{"num_hidden_layers": 9, "hidden_size": 128, "num_attention_heads": 8, "num_key_value_heads": 4, "head_dim": 32, "intermediate_size": 320, "vocab_size": 9090, "hidden_act": "swiglu", "norm": "rmsnorm", "norm_place": "pre", "norm_eps": 1e-05, "positions": "rope", "rope_theta": 100000.0, "rope_fraction": 1.0, "qk_norm": true, "attn_scale": 0.177, "bias": "none", "tie_word_embeddings": false, "parallel_block": false, "init": "normal", "init_std_qkv": 0.0442, "init_std_o": 0.0442, "init_std_up": 0.0442, "init_std_down": 0.0442, "optimizer": "adamw", "learning_rate": 0.0026, "beta1": 0.95, "beta2": 0.99, "weight_decay": 0.17, "lr_head": 0.00972, "warmup_steps": 323, "schedule": "wsd", "decay_fraction": 1.0, "decay_shape": "linear", "final_lr_fraction": 0.05, "batch_tokens": [16384, 32768, 49152], "max_seq_len": 512, "doc_mask": true, "train_tokens": 138000000, "max_steps": 4261, "dataset": "wikipedia_en"}
Each number is 128 + 32 x the weight over its row's rms, rounded and kept within 0 to 255. Layers, rows and columns count from 0. The size above them is the row's rms in percent of the matrix's.

# layer 3 attention output (transposed), 256x128, rms 0.0638, rows 135-159,166-191, columns 0-63
size [118 112 120 118 124 119 111 101 111 120 119  97 127 102 119 119 130 122 129 106 123 109 123 114 123  98 108  99 107 106 112 111  97 122 103 116 101  95 105  96 121 102 104 109  95 103  98  90  92 104 107]
[[106  79 151 111 132  91 148  85 147 100 166 120 121 105 149 109 183 135 111 119 131 111 149 142  73 105 119 169 101 190 129 136  95  93 184 166 121 125 145 139 142 120 137 122 133  84  85 164 154 116 170 178 172 129 122 100 142 174 206  92 109 117 133 121]
 [ 94  99 115  72 140 189 141  91 175 113 133 138  67 132 140 133 143 166 160  88 159 155  74 143 144 140 103  71  75 141  96 124 140 123 146 166 111 161  80  95 151 105 148 173 169  86 146 101 156 156 152  65 160  84  63 144 156 139 164 110 132 150 173  85]
 [ 83  74 194 199 143 158 155 105 109 107  63 127 123 172 135  65  79 141 182 135 124 122 183 130  90  82 180 138  96 135 146 117 174  86 147 140 178 182 120  93 163 174 189 131 120 101 130 135 135 127 149 138  95  96  94 158 139 163 134 229 121 157 172 139]
 [ 89  95 102  98 100  99  88 132  96 146  72 171 173 123 105 167 140 147 179  97 101 126 153 149 149  93 138 106  75 120 146 170 121 139  85  93 114  93 161 112 115 144 166  60  87 149  43  86 140 169 137 121 127 153 154  91 147 168 124 114 145 112  90 148]
 [134 108 153 233 119 181 112 101 123 124  97 119 165 142 118 158 131  95  93 176 137 117 178 140 127 134  98 210 107 157  83  86 180  93 140  69 146 142 141 144 163 127 132  75 106 112 186 180 121  80 171 165  99  63 127 158 102 118 103 209 138  83 165 104]
 [160  74 159 134 133 138 132 161 146 163 123 108  71  81 131 117  66  76 147 183 175  98 129 116 133 158  88 161 121 161 167 122  78 149 184 150  80 170 150 130 132 129 176  99 145 102 195 144 153 154 103 163 182 169 144 105 142 163  49 160 123 111  67 132]
 [117 158  99 128 133 114  85 175 114  98 114  89 119  95 112 127 119 155 133 207 130  98 109 123 173 171 103 145 127 118 113 110 138 130 123 160 142 146 180 162 152 105  83 124 122 135 146 135 183 111 178  98 191  99 129 120 170 110 120 132 125  29 123 140]
 [113 140 179 137 120 135 110 140 139  82 138 164 134  97 114 138 141 153 161 133  72 115 125 123 183 135 165  90 152 123 112  72 202 103 145 167 140 187 115  86 131 140 191 141 110 177 134 149 113 128 127  69 172 179 215 163 143 158 162  90  98 134 140 135]
 [165 146  74  55 133 116  60 151  86 158  92 154 107 100 108 120 111  76 127  83 189 145 151 166 188 176  91 122 107 106 129 120 144 138 137 108 119 149 111 128 148 113 125 144 140 105  70 116 106 101 109 107 151 160 113 166 156 160  92 124 176 191 111 113]
 [155 113 123 128 107 116  82  99 107 170 121 102 143 115 168 162 126 105 155 103 124 121 113 126 177 135 129 129 134 116 134 115 166  89 128 129 109 138 109 101 127 132 125  81 150 157 135 179 147 139 142 142  99 180 184 119  63 150  76  83 114 204 118 151]
 [ 71  37 141 112 126 159 160 124 179  88 126 203 151 165 137 121  75 105 102 124 135 100 138 143 124 151 118 154 137 186  95  47 159  79 169 115 130 120  65 112 107 107 197 114 143 130 169 115 111 152 182 116 101 111 129 168 100 130 121 161 144 143 198 143]
 [ 99  89 120 154  59 108 120  94 144  83  55 168 156 135  95 121 124 133 174 108 127 117 162 103 134 148 109 155 119 146 125  95  74 129  80 130  82 145 132 135 108 136 109 131 100 154 136 168 108 108 152 150 121 178  81 128  82 124  75  67 127 160 136 141]
 [155  50 149 155 117 171 157  85 164  66 161 143 187 142 154 148 155 156 131 184  98 115  79 120  90 115 147 145 150 193 137  56 168  80 129 143 126  96 165 153  79 108 193 109  64 155 117 129 122 120 173 174 119  76 132 100  79 177 143 106 116 143 230 141]
 [147 103 128 111 166 138 131 149 103 132 182  96 119 112 169  91 171  82 111 161  94 124 132 144  93 115 106 146 136 107 107 146 194  86 152 168 130  84 140  97 140 122  99 149 107 138  87 148 164  95 128 153 148  73 170  72 172 153 191 105 131  49 102 104]
 [158  73 104 153  77 160 107 112 136  82 118 138 162 148 109 116 152 155  97 157  70 102 155 102 132 197 118 130 100 162 104 155 188 104  79 139 158 151 137 113 113 146 109  73  98 126 114  53 132 179  98 126  68  96 137  92 111 143 121  87 129  87 138 193]
 [127 171  83  36 163  88  95 176 148 123 116  95  97 117 109 155 120 111 103 147 148 115  98  97 110 177 125 178 156  98  79 161  91 120 163 156 117  71 118 121 105  61 169 120 114 146 128  99 136  78  84 142 208 153  94 139 135 153 140  85 150 122  72  97]
 [110 193  62 115 106 147 122 141 213  82 139 100 113 123 117 175 133 144 157 146 139  65  42 163 122 142  94 120 123  73 115 235  97 176 108 129 137 106 133 138 125 139 132 127 155  92 127 127 120  94 168 127 145  85  96 131 114 135 145  95  93 152 101 132]
 [150 198 159 166 104 101 145 120 134 125 124 137 139 151 142 177 111  65  93 130  94 170 127 171 126 129  69 133 127 121  99 127 150 146 113 169  81 147 150 100 130 121 135 130 134 142 114  95 162 145 107 121 123 107 121  97 130 155 172 101 134  89  73  84]
 [155 172 118 129 126 159 116 145  66 138 117 122 124 155 109 117  93 127 123 116 157 142 128 149 145 139 147  47 163 108  99 184 114 157  73 161 139 100  97 116 135 135  71 156 159 135 151 165 124 159 153 106  85 102  73 132 144 105  80 161 161 158 143 120]
 [ 69  99  96 148  75 155  87 144 159 121 142 120 155 136  96 153 112 130 117 111 134 139 159 152 135 148  71 177  98 173 141  75  93 127 124 146 139 153 117 146  90 102 136 131 178  37 127 142 115 146 132 139 149  86 113 153  89 174 130  42  87 188 174 141]
 [142  77 114 126 148 178 130  86 144  98 155 125 172 113 170 164 181 126 111 181 141 156  73 180 117  89  94 155 104 132 163 130 115 115  94 138  62 157 113 123  90 127 118 100  86 133 130 119 115  96 178  91 136 101 120 102 125 182 126  85 133 107 145 108]
 [177 121 130 138 117 109 141 103 128  95  81 193 133 152  75 123 135 172 190  74 145  98 142 152 147 141 124 147 114 161 132  95 157 141  92 171 134 128 159 110 136  58  96 139  81 156  61 168 134 104 155 159 148 195  94 100  50 123  78  92 109 140 176 184]
 [113 137  68  82 122 147 165 132 169 105 155 158 116  66 171 105 139 189 145 104 141 102 128  72  95 145 133  69 122 174 146 156  71 112 116  78 114  91 147 120  90 165  85 115 108 124 148 146  66 152 142 140 154 146 107 150 165 116  83 134 123 151  70 162]
 [130  87 145 111 131 164 158 112 196 112 128 149  86 159 104 110 138 139 163 107 110 115 133 134 157  97 105 171 103 132 112  87  96 109 178 120 150 140 113 164 143 124 192 162  80 115 180 159 162 102 201 165 171 210 105 113  65 147 189 110  89 101 188 109]
 [109 137 122 116 166 115 114 152 135 173 156  88  94 174 145 150 141 163 142 101 116 118  59 128 127 101 171 128 115 118 157 103 127 112 159 137 127  98 107 135 167 110 152 165 134 112 117 156  88 132 109  93 169 178 116 101 172 123 109 100  74  90  85 144]
 [106 120 127 161 169 127 148 122 129 146 114 141 167 132 134 201 109 142 107 144  73 127 158 146 103 143 156 133 154 184  52 136 101 143  75 122 121  93  44  78 121 113 158 118 187 131 182 145 121 177  84 166  70 139 114  99 110  69  96 126 108  54  78 118]
 [127 120 101  91 122  95 130  82 111 160 139  75  98 140 116 114 160 179  89  75 125 141 205 141 119 174 127 155 117 190  77 132 120  99 139 108 176 120 112  91 134  72  73 127 124  41 134 151 120  91 120 126 140 105 118 135 181  95 177 134 115 133 141  99]
 [121  56 129 144 166 128 132 159 128 121 138 157  85 116 114 104 136 131  94  70 139 203  93 144 121 187  93 119  98  88  97  72 148 121 129 117 144 157 106 114 173 124 139 170 215 119 110  97 162 152 108  70 162 105  53 127 140 166 137 169 142 135 152 124]
 [120  83 166 162 148 184 126  65 129 116  84 114  61 179 139  96 118 113 178 174 147 163 123  92 113 116 108 148  97 137 164 141 145 114 170 138 161 192 130 113 157 162 146 146  96 123  94 145 166 120 141 148 144  94 114 174 139 133 153 208 157 144 164 133]
 [ 62 107 116 108 124 121 100 137 120 119  56 125 124 144 115 120 110 114 142 105 134 104 154 153 137  79  85 107  75 136 138 124 144 147 161 102 127 131 197 131 124 141 128  65  80 177 100 143 112 161 167 133 132 173 158 116 173 117 177 153 170 143 151 148]
 [123 133 165 195 116 181 139 143 134 113 136 128 173 166  97 122 145 124  93 138 137 125 162 152 148 113 106 186  91 142  33  59 152 144 141 117 182  87 123 153 149  84  78 103  76 114 126 184 107 138 177 175 115 116 131 140  81 110 137 148 137 119 162 137]
 [175 115 153 152 141 157 131 132 169 208  93 148  94 121 106 180  87  60 142 161 188 151 151 145 162 115  92 154 134 131 207 100 109 155 140 148 116 182 147 115 135 142 156 149 186 147 132 115 191 159  85 165 143  92 120 134 162 174 114 131 121 107  84  98]
 [148 166  85 140 134 129  76 157 105 136  77  75 152 131 123 176 142 120 158 192 181  93  62 138 171 104 127 116 143 115 116 117 113 125 138 103 166 101 159 173 166 127 111 150  99 131 158 101 176 134 152 120 147  75  84 134 134 142  79 117 178 120 154 174]
 [138 157 184 140 104 132 115  95 136 122 130 151 129 127 146 186 177 129 149 169  81 155 124 161 171 149 137  98 158 111 152 110 166 108 145 186  84 166 106 110 116 132 192 123 115 183  93 118 116 171 123  41 134 158 161 135 172 125 164 122 123 169 149 112]
 [121 142 109  92 114 146  65 162 127 130  91 185  97  97 110 152 139  33 118  88 115  71 126 190 140 180 112 149 138 105 131 144 142 136 104 124 157 165 158 134 180 164 103 176 178 126  28  76 149  88 149 131 188 138 127 154 170 175  85 158 122 172 156 124]
 [116 181 158 137 108 110 139  87 177 112 147 161 119 148 179 212 114  96 163  77 124 141 143 129 186  90 116 111 166 140 138 109 151 109  96 140 103 190 132 100 122 109 107  93 123 152 122 172 136 123 189 156 100 199 181 156 122 143 120  77 111 172 123 125]
 [ 75  38 116 136 150 158 145 123 158 120 123 156 145 160 129 101  76  92  63 159 110 119 135 117 113 141  92 152 119 149 103  79 143 136 142  79 110  69  57  95 141 135 192 161 149 164  98 105 122 147 156 103 177  79 131 114  72 144  90 128 176 111 179 166]
 [121 135 127 123  58  80 135  95 141 133 115 154 137 139  96  74 162 131 158  75  83 142 124 110  78 146  96 170 147 157 101 104 108 122 109 129 140 105 112 142 116 129  75  94  82 134 107 126  72 105 173 128 148 172 114 112 114 149  78  51 125 163  97 164]
 [124  92 119 141 131 149 142 137 130 103 148 133 144 132 181  90  86 131  91 120 100 159 103  82 132 121 100  84 151 124 147 119  88 100 103 143 101 127 112 140  67 163 147 138  87 191 104 109  86 170 170 175 118 117 165 135  31 205  66  99 118 136 191 169]
 [141 145 119 124 173 135 167 110 111 154 123 108 132 135 145 112 135 114 129  72 128 143 177 112 132 134 142 111 111 115 152 148 181  83 179 150 152  98 124 128 170 113 111 166 125 145 153  83 151 111  95 167 133  63 108 101 198 104 121 140 125 106 164 108]
 [110  92  97 104  79  95  80  91 129  96  95 126 100 118  68  54 162 175  90  91 104 147 167 128 122 186 132 142 110 149 101 123 170 133 125 152 139  95 125 113 130 144 127  85 111 131 116 100  76 174 131 127  73 129 117  87 170 148  93  98 119 102 117 162]
 [161 171 110  38 141  81  89 133 150 142 100 129  72 125 123 163 102 130 101 102 171  91 120 115 100 135 166 170 151 146  81 129 131 112 168 141 141 141 123 168  51  95 162  90 111 126 152 143 139 123 112 124 158 139 111 141 159 140 148 102 135 148  65  68]
 [134 148  93 146 115 106 148 110 240 121 145 137 159  96 137 135 123 212 203 141  80  65  57 170 115 129 142 102 166 114 108 155 124 150 106 114 152 134 139 126 130 168 184  97 146  83 146 130 116  98 142 134 176 108 114 132 109 112 120 128  76 134  77 112]
 [150 161 167 184  98 118 155 134  83 147  93 145 157 116 131  96 139  69  85 126  53 123 151 221 115 164  85 130 128 119 146  96 150 138 117 190 120 140 144 134 146 133 177 142 128 155  54 119 134 176 104 132 148 134 133  80 124 147 184 115 136  99 117  90]
 [164 109 185 166 154 139 126 151  91 105 135 105  69 118 101 126 102 130 118 135 158 125  92 137 138 164 196 126 184  71  87 132  94 176 130 165 166  80 110 124 116 124 136 190 158 168 159 171 138 121 181 133 142  99  60  97 107 107  96 162 105 163 166 122]
 [ 70  98 113 163  89 140  84 143 114 124 139 126 163 122  93 110 114 120  69 102  88 197 120 156 106 167  51 180  80 121  99  71  82 137  78 104 131 148  82 116 132 125  90 119 154  74  98 121  96 132 104 115 143  97 126 136 122 189  81  81 107 147 146 110]
 [121 154  89 159 122 150 145 124 137 118  89 140 180 145 131  78 148 135  78  82 127 159 111 151 137  82 108  88  81  90 186  98 111 131  57 110 123 152 138 119 155 115 102 111 144 141 129 143 119 107 134 143 137 100 116  92 147 175 152 119 158  92 159 126]
 [141 149 112  88 118 123 139 136 166 126  75 173  76 120 105  42 123 177 172 141 133 102 161 113 125 131 140 143 116 151 123 112 192 119  83 136 139 153 171 116 127  92  65 100 111 158  55 114 108  76 169 177 142 179 100 122  91 106 157  99  93 150 187 226]
 [101 135 100  89 104 103 133 117 162  85 152 154 118 122 204 138 140 136 155 134 129 131 111  91 109 147 117  80 109 154 207 122  86 163 157 137  93 110 134  98  86 155  96 130 168 143 192 156  97 144  98 149 117 167 148 138 164 137  69  85 123 103 100 140]
 [113 128 133 121 137 135 159 109 180 124 103 144 112 190  44  45 119 159 133  99 149 119 170 116 182  92 115 115 130 144 104  78 117 148 159  99 157 105 130 162 113  99 173 119  61 147 163 141 165 117 153 163 148 141 133  91  85 110 207 116  99  98 166 165]
 [ 78 111  94  95 153 115 127  94 157 178 138  70  84 123 184 124 122 110 169  84  96  75  70  93 130  93 147 110 112 158 168 141 142 118 149 133  97 129 103 126 133 148 115 123 109 110 148 129  81 197  93 129 131 185 197 148 155  98 103 136 104  71  66 172]]
# layer 3 attention value, 128x128, rms 0.0623, rows 71-95, columns 0-63
size [119 108 117 121 119 116 107 119 117 115 112 105 117 100 117 117 119 113 123 106 121 105 110 121 115]
[[ 85 136 142  94 121  87 181  83 132 118 141 108 156 106 134  82 127 124  94  96 101 143 132 150  76 102 148 124 132 156  76 119 161 103  61 174 195 154  81  63 141  49 147  63 105  90 102 133 166  94  74 106  84 130  93 168 184 130 168 107 104 205 115  50]
 [104 191 101 136 115 121 162 173 130 119 139 124 109 155  96 154 103 130  88 125  76 116 118 108  99 198 146 137  88 125 165 167 136 163 137 126 177 138 178 158 179 142 121 106 136 167 112 123 179 131 102 117 177 148  86 135 188 151 119 100  93  86 100 105]
 [140 144 185 168  82 146 133 127 126 182 120  65  91 157  43  97 159 102 141 191 111 146 176 110 116 175  92 158 106 188 137 154  75 134 119 116 101 164 119 136 181 147  83 115  99 113 151 136 136 117 184 109  70 107 130 164 145 103 134 102 144 161  85 127]
 [ 80 124 157 130 114 114 128  79 164 123 117 178 132 108 127  88 178 105 175 138 164 131 138 152  92 143  67 167 173 171 104 137 116 116 136 134 115 147 129 108  99 146 191 100 144 143 131 166 108 163  93 167 168 158 119  95  97 144 118 124 128 138 124 214]
 [169 104 165 150  80 184 150 125 120 174 188  88 140  96  81 140 151  85 157 154 139 104 174 131 118 104 104 181 116 115 133  86 100 100 101 134 107 142 144  73 190 121  90 120  96  92 165 131 192 178 109 159 145 111 122 140 151 132 113  92 174 166 110 144]
 [133 160 123 151 193 169 109 157 154 184  75 136  98 132 100 158  73 149 125 105 165 153 191 154 152 124  98  94 143 185 111  57 133 139 151 140  85 109 101 175 101 142 119 129 142 132  68  60 141 128 150 118 192 171 142 125  95  85 143 133 136 131 106  74]
 [136  75  60 117 148 147 149  63  91 138 107  67 120 134 151 137 120 113 129  70 169 132 113 144 165 108 120  85 181 125  92 108 163 114  93 104 131 140 129 173 150 153 122 134 121 135 128 108 196 165  78 133 178 147  88  90 130 156  74 166 156 119 117 122]
 [116 137 116 159 122 119  98 145 148 144 126 124 113  75 116 131 131 119 107 129 100 180 126 137 147 103 144  91 119  95 117  89 130 136 110 143 102 167  74 146 109 139 139 116 143 198 141 186  85  99 186  65  77 134  60 124 119  93  96 125 145 114 147 121]
 [ 84 147 122 167 157 140 117 132 113 100 157 159 102  63 152 153 177  15 130 144 147 110 189  93 131 194  51 177 126  95 146 159 140 175  90  81 122 103 128 158  97  84 100 149 193 113 123  94 113 100 111 148 209  98 146 168 147 115 120 130 148 144 160 112]
 [ 97 143 164 131  88 126 139 142 192 123 149 194  90 146 135 194 162 148 184 131 148 152 156 103 142 121  67  85 141 126 124 105  77 121 106 112  80 143 103  99  92  70 127 153 139 154 161  92  98  77 164  97 154 156 184 129  79 119 113  83 126 150 161 178]
 [151  88 135 139  74 119 153 153 122 165 137 100 134  94 157 148  86  88  93 174 135 117 139 100 107 145 145 154  63 114 182 175 110 141 162 160 118 134 132  87 120 150 103 144 100 117 206 169 145 173 136 162 152  72 116 125 195 107  38  54  88 132  95  99]
 [119 132 123 107  78  43 127 104 128 115 123 106 121 118 127 124 149  96 209 149 154 130 117 138 139 136 136 173 157 162 132 158  70 105 130 140  85  75 138 130 106 111 103  92 136 109 183  68  87 122 116 162 151  67 133 192 119 122 106 155 109 143 120 109]
 [163 109 157 120 114  84 143 105 144 131 136 136 121 148 156 130  86  98 131 152  78 125  97  80  92  38  74  95 117 126 142  92 104 118 123 141 131 118 128  74  90 158 179 118  89 117 197 136 129  70 141 143 142  70  99 129 111  91  69 123 130 126 104  93]
 [117 110 140  66 166  95 162 118 128 138  84 138 117 137  92  88 127 142  89  62  83 153 130 123  64  82 120  57 101 101  83  94 191 117 128 105 172  98  71  73 185  84 164 116 194  77  80 192 140 108 108 120 132 151 105 112 122 116  97 104 166 145  82  77]
 [146  35 128 110 129  38 125 114 164 119 101 137 138 160  86  85 160  98 152 137  71 107 154 139  96 140 123 188 143  78 126 111 162 160 122 168  72 133  48 150  74 156 152 127  56  97 124  99 107 150 128 115 113 121 150 181 145 124 135 113  83  87 133 158]
 [106 143 112 154 154  93 122  46 151 105 125 181 147  88 146 135 196 155  97 128 132 107 159 142 108 128 141 161 185 136 110 149 153 117 154 121 152 107 159 218  84 116 176 140 143 134  65 125 127  76 153 137 142 128  20 150 154 128 134 146 126 156 158 140]
 [122 169  81 137 134 132 176 101 147 110 133 122 161  64 134 133 112 156 145  99  95  88  92 116 114 161 116  99 187 127 142 225 155 111 116 103 188 116 150 157 185 144 110 108 161 114 146 179 142 138 206 142 162 160 119 164 116 177 144 112 152 152 120  94]
 [ 84 169 133 161 166  61  87 189 114 137 160 134 148  75  86 133 140 117 112  91 102 127 209 161  87 159 123 191 189 143 112  98 188  89 166 137 162 113 112  99 158 154  94 101 200 143 144 122 126 142 138 156 127 148 134 126 141 118 149 109 165 138 103 102]
 [157  98 120 199 148 135 100 146  73 140 153  83 142 143 134 149 129 120 130 183 109 122 147  80 116 156 174 171 126 100 152 218  88 191 191 119  99  92 187 188 132  98 101 154 171 144 164 155 163 157 122 137 157 105 131 144 139 141 107 153 101 116 128 178]
 [146 117 172 116 127 111 157 172 153 141 156  72 132 136 129 137 143  98 111 145 132 129 182 114  72 147  59 150 138 116 164 135 107 116 138 142 134 151 128 136 100 119 119 158  80 120 156  78 115 139 127 175 142  94 153 106 138 147 132 119  21 105  83  93]
 [121 195 151 108 138 116 149 142 127 138 135 172 148 121 126 113 116 100 132 104 148 140  80 141  92  98  77 128 175 122 124 133 131 130  97 106 178 116  59  85 164 160 160  65 154 152 127 142 151 134  83 130 169 162 131 108 149 140  68 145 122 120  65  91]
 [132 127 128 144 170  84 131  66 128 116  82 128 162  74 139  95 117 104 203 151 119 106 107 104  75 165 173 104 139 145  89 118  73  92  49  98 126  96 122  91 120  91 132 163 147 118 197 160 135 122 114 125 165 101  94 141 122  93 138 153 135 134 140 188]
 [122 124 105 116 119 133 106 103 106  96  91 166 127 107 154  94  60 133 176 204 132 122 103 168  83 135 152  96 130 123 164 167 158 152 142 166 145 108 153 113  98 223 121 106  99 139  59 105  94 143 131 113 148 104 111 135  99 123 137 170  96 128 149  96]
 [134 137 141 126 117 110 156 125 141 165 107 120 116 110  67 109  97 148 108  97 136 120  48 106 212 119 218 123 128  97 117  68 114  86 134 132 115 132 175  86 177 147 168 121 105 126 171 166 147 122 108 164 165 133 103 125 132 123  82  94 204 153 134 141]
 [111 173 151 104 112 143  76 125 123 113 102 115  98  92 155 155 158 177  78  33 121 106  72 141 136 122 145 101 134 133 113 114 129 138 112 137 145 172 134 105 155 155 204 124 161 113 128 112 103 143 135  80 155 136  97 128 158 178 103 112 106  61 134 181]]
# layer 3 attention query, 256x128, rms 0.066, rows 192-201,224-233, columns 0-63
size [ 87  78  83  79  90  91 103  97 115 101  77  79  86  75  81 100  97  92 111 110]
[[135 131 123  90 148 145 159 168 121 156 107  97  65  91 147 161 141 174 177 109 128 135 129  91 122 152 143 131 144 112 117 118 106 133 139 107 134 122  82 120 133 136 188 161 129 102 128 147 139 123  99 134 106 172 183 105 123 228 138 154 147 105 102 157]
 [115 100 160 124 111 113 124 143  99 164 130 121 134 129 136 161 165 161 131 121 157 129 137 120 117 124  87 108 138 123 115 170 146  94 186 117 123 109 131 161 117 121 146 142 111  77 127 137 114 106  39 125  44 136 182 106  91 152 128 133 157 113 118 181]
 [120 203 156  90 107 148 112 122 129 168  80 118 103 128 132 165 170 213 161 103 192 165 153 116 132 126  78 129 173 188 134 113 168 148 149 138  97 139 131 155 120 144 114 118 127 138  78 169 143  98  52 143  90 101 173 104 110 145 149 129 112 118 144 192]
 [137 124 103 163 112 136 136  73 169  95 167 179 150 149  98  78 108 114 113 158  98 138  83 131 115  84 139 109 159 124 135 140  98 102 105 134 177 113 127  81 140 133 167 181 135 117 158 103 175 122 149 106 161 154  76 151 108 124  95 134  60 189 135  89]
 [118  88 126  87 102 130 115 109 186 174  88 151 131 108  82 147  90  88 186  90 138 144 174 175 127 179 151 125 154 168 134 120 130 158  99 145 130 176 107 142 135 107 140 127 158  85  98 152 111 172 156 148 108 133 118 150 174  91 165 126  53 142 151  97]
 [142 151 161  95  93 135 170  94 131 125 120  98 126 105 123 136 178  81  71 119 135 150 153 168 139 136 144 179 157 138 110 113 154 163 116 132 166  91 182  91 143 139 171 152 179 122  90 154 165 129 216 148  82  86 153 131  98  96 193  90  72 177 172 115]
 [141 180 124  80 155 192 176 116 152 128  91 146 145 152 132 171  92 183  60 183 133 101  98 147 167  62 147 128 101 132 151 126 153 130 147  84 173  93 129 101 168 110 169 113 152 185 115  65 195 114 124  95 146  94  78  97 150 124 110  81 142 109 143 143]
 [124 157 158 158 147 124 143 124 159 156 121 114 183 138 120 103 138 142  97 121 105 175  87  94 127 151 105 139 134 159  92 125 176 182 120 125 116 161 108 144 151  98 110 125  92  67  98 140 168  94 113 115 145 125 149 152 113 181 131  81 136  96  99  74]
 [ 91 181 160 127 113 111 130 122 100  87 148 107 116 149 152 168 130 139 122 133 146 101  71 142 159  78 145 152 151  45 162 123  74 105 136 172 131  71  87 110  94  91 137 110 188 109 152 168 162  49  87  92 148 137 107 125  95 127 182  53 109 141 157  93]
 [104 104 102 117 141 120  81 126  78  65 129 111  71 118 120 118 148  97 117 172 139 110 121  73 107 215 123 160 161 122 131 133  85 169 110 104 104  87 152 116  93 111 107 105 118 142  86 150  73 117 192 173  71 154  96 127 126  99 126 130 103 213 173 122]
 [136 189 163  94 222 162  99 137  85 112  61 228 107 170  39 105 157 147  82 128 124 110  90  78 105  88 128  95 140 157 130 164 208  92 126 100 141 150 142  86 198 122 146  98 111 149 108 124  85 179 166 121 150 160  80 127 148 136 165 129 157 110 107  91]
 [120 132 142 110 179 154 104 146  90 142  95 168 108 148  76 114 181 116 136 139  94 126 128  95  80 117 117  86  76 161 153 161 178 117 111 100 162 146 145  93 143 151 130  74 134 163 142 146  97 105 162  95 119 125 117  79 118 143 130  82 158 150 120 159]
 [166 201 140 133 165 120 126 149  59 112  98 139 145 163 141 124 179 196 139 122 106 137 131  57 117  75  95 106 126 138 170 175 173  99 126 102 133 115 109  99 156 144  92 137 137 180 114 128 107 112 135  99 133 171 137  65 125 131 192 125 169  87  90 148]
 [143 122  91 144 122 140 171 120 170 122 154  56 141 129 162 154 104 128 144  91 170 121  77 123 104 172 113 144  75 109 109 106 114 108 138 106  64 112 109 104 150  87 152 159 142  73 119 150 124 119 142 150 155 167 102 204 123 105 140 155 106 117 112 127]
 [123 114 129 135 136  62 115 165 152 139 131 147 175  69 114 124  85 108 173  65  57 139 147 130 111 161 111  51 109 133 103  93 118 152 127 160 113 187  79 195 123 137 104 113 116 106 140 119  72 134 170 162 136 128 142 175 133 143 109 141 141 153  79  57]
 [115 130 174  90 115 165 110 127 154 163 126 116 161 117 125 141  89 131  46 107 139 183 113 183 101 104 182  97 192 116 183 127  90 100 118  96 121 150 123 176 114  97 194 165 105 149 131 128 161 120 180 138 149 181 105 122 171 107 152 159 171 144 131 113]
 [177 130 139 122 102 150 139 147 131 154 102 138  84  90 190 158 135 192 136 164 106 133  95 132  95  61 135 163 138  67 133 113 161 126 150  93 127 106 144 128 125 112 159  76 133  93 142 123 203  79  96  48 159 117  84 111 145 198 135  61 105  88 115 110]
 [111 168 160 153 124 120 135 121 146 148 134 126 174 109 140 133  92 122 138  79  78 156 115 109 131  93 118  55 132  99  56 113 145 127 109 129  98 130 137 155 144 153  98 126 129  78 137  84 110  88 130  86 136 112 106 160 126 214 136 135 121  93  63  68]
 [ 86  74 102 123 122 148 156  91 127  80 144  92  60 115 100 142  79 122 136 169 194  92 113 192 124 103  86 157 118 117 124 113  69 157 124 123 152  96  80 162 107 112  95 119 137 127 118  99  82 170 135 128 159 104 140 132 136  87  96 147 106 161 157 134]
 [138 173 118 141 150 144 130 129 148  80 163 119 136 105 112 145 169 150  74 119  69 157 107 105 175 125 167 161 175 108  77 123  95 106 147 109 163  81 159  55 130 128 120 177 120 117 163 146 138 159 101 123  98 155  90 144 117  84 179  73 121 145 114 161]]
# layer 3 attention key, 128x128, rms 0.0613, rows 96-104, columns 0-63
size [ 80  87  93  87  76 107  82 158 107]
[[159 153  98 150 153  81 131  79 161 135 154  51 150 111  99  82 127 131 134 122 129 161 105  95 148 193 135 132 126 121 167 100  94 121  98 186 124 147 118 102 118 122 100 135  99 133 138 147 105 101 136 154 152 136 150 239  99  97 124  93 111 148  85 114]
 [ 97 144 113 113  90 171 103 181 149  91 172 109 120 114 163 161 116 100 102 113 143 125 147 147 111  88 161 134 135  63 153 126 120 161 142 118 143  53 126 165 134 111 157 170 112 135 108 124 214 149 142 159 109 155  86 104 114 104 141 155 127 130 175 132]
 [ 68 185 140  86 107 126 141 177 156  59 154 122  58  96 130 131  78  99 116 142  96 100 138 115 184 118 153 160  94 107 142 115 113 150 179 174 168  85 157 130 167 106 118 116 102 156 114 103 175 129 177 139 105 142 106 128 165  94 154 122 150 136 136 102]
 [130  82 115 141 113  57 133 137 131 141 132 152 156 145  92 151 110 165 109  99 122 150 135 105 114 215  96 150 147 182  97 121 116 150  70 126 115 164 135 113  68 125 102  88 135  99 105 119 115 201  98 124  64  64 190 116 142 110  94 153 112 112  67 158]
 [116 130 168  87 121 118  75 160 111 115 141 129 175 123 113 138 208 145 144 168 123 164 118  59 101 167 130 157 105 118 177 145 109 168 111 154 108 105 121 153  98  88 130 155 123 132 101 143 155 101 141 143 143 169  87 135 157  86 157 123 138  90 173  72]
 [158 124 144 154 103 130 113 147 164 134 152 130 106 123  85 101 135 172 149 121 110 105 111  82 146  98 117 118 144 135 147 160 224 115 100 190 148 152  87  83 168 156 114 188 140 102 167 120 139 163 106 143  96 122 122  99 110 149 113  94  81 107 128 139]
 [102 166 160 103 161  98  93 108  78 107 157 116  91 169 108  98 153 125 130 100 169 128 163 141 127 242  85 123 111  77 110 138 125 173 179 150 167 212 111 108  65 111 110 141 120 218 125 125  96 164 107 134 128 129 161 143 143 115 121 156 112 145 171 150]
 [187 115 145 126 161 138 156 124 195 180 171 101 192 112 104 160 124 135  95 104 123 187 116  74 145 125 134 135 141 129 118  99 189 150 114 114 157 105 127 177 167 106 111 166 115  79 140 129 155 116 115  93 127 137 107 118 136 188 122 117 101 134  81 120]
 [148 131 211  86 142 123 118 125  76 145 133 113 137 141 174 134 116  37 153  58 168 120 117 122 173 108 135 127 117 134 138 124  58 109 126 155  74 136 192  69  66 172 118 123 173 110 115 129 114 184 137 151 114 144 109 152 114 121 113 119 106 104 165 170]]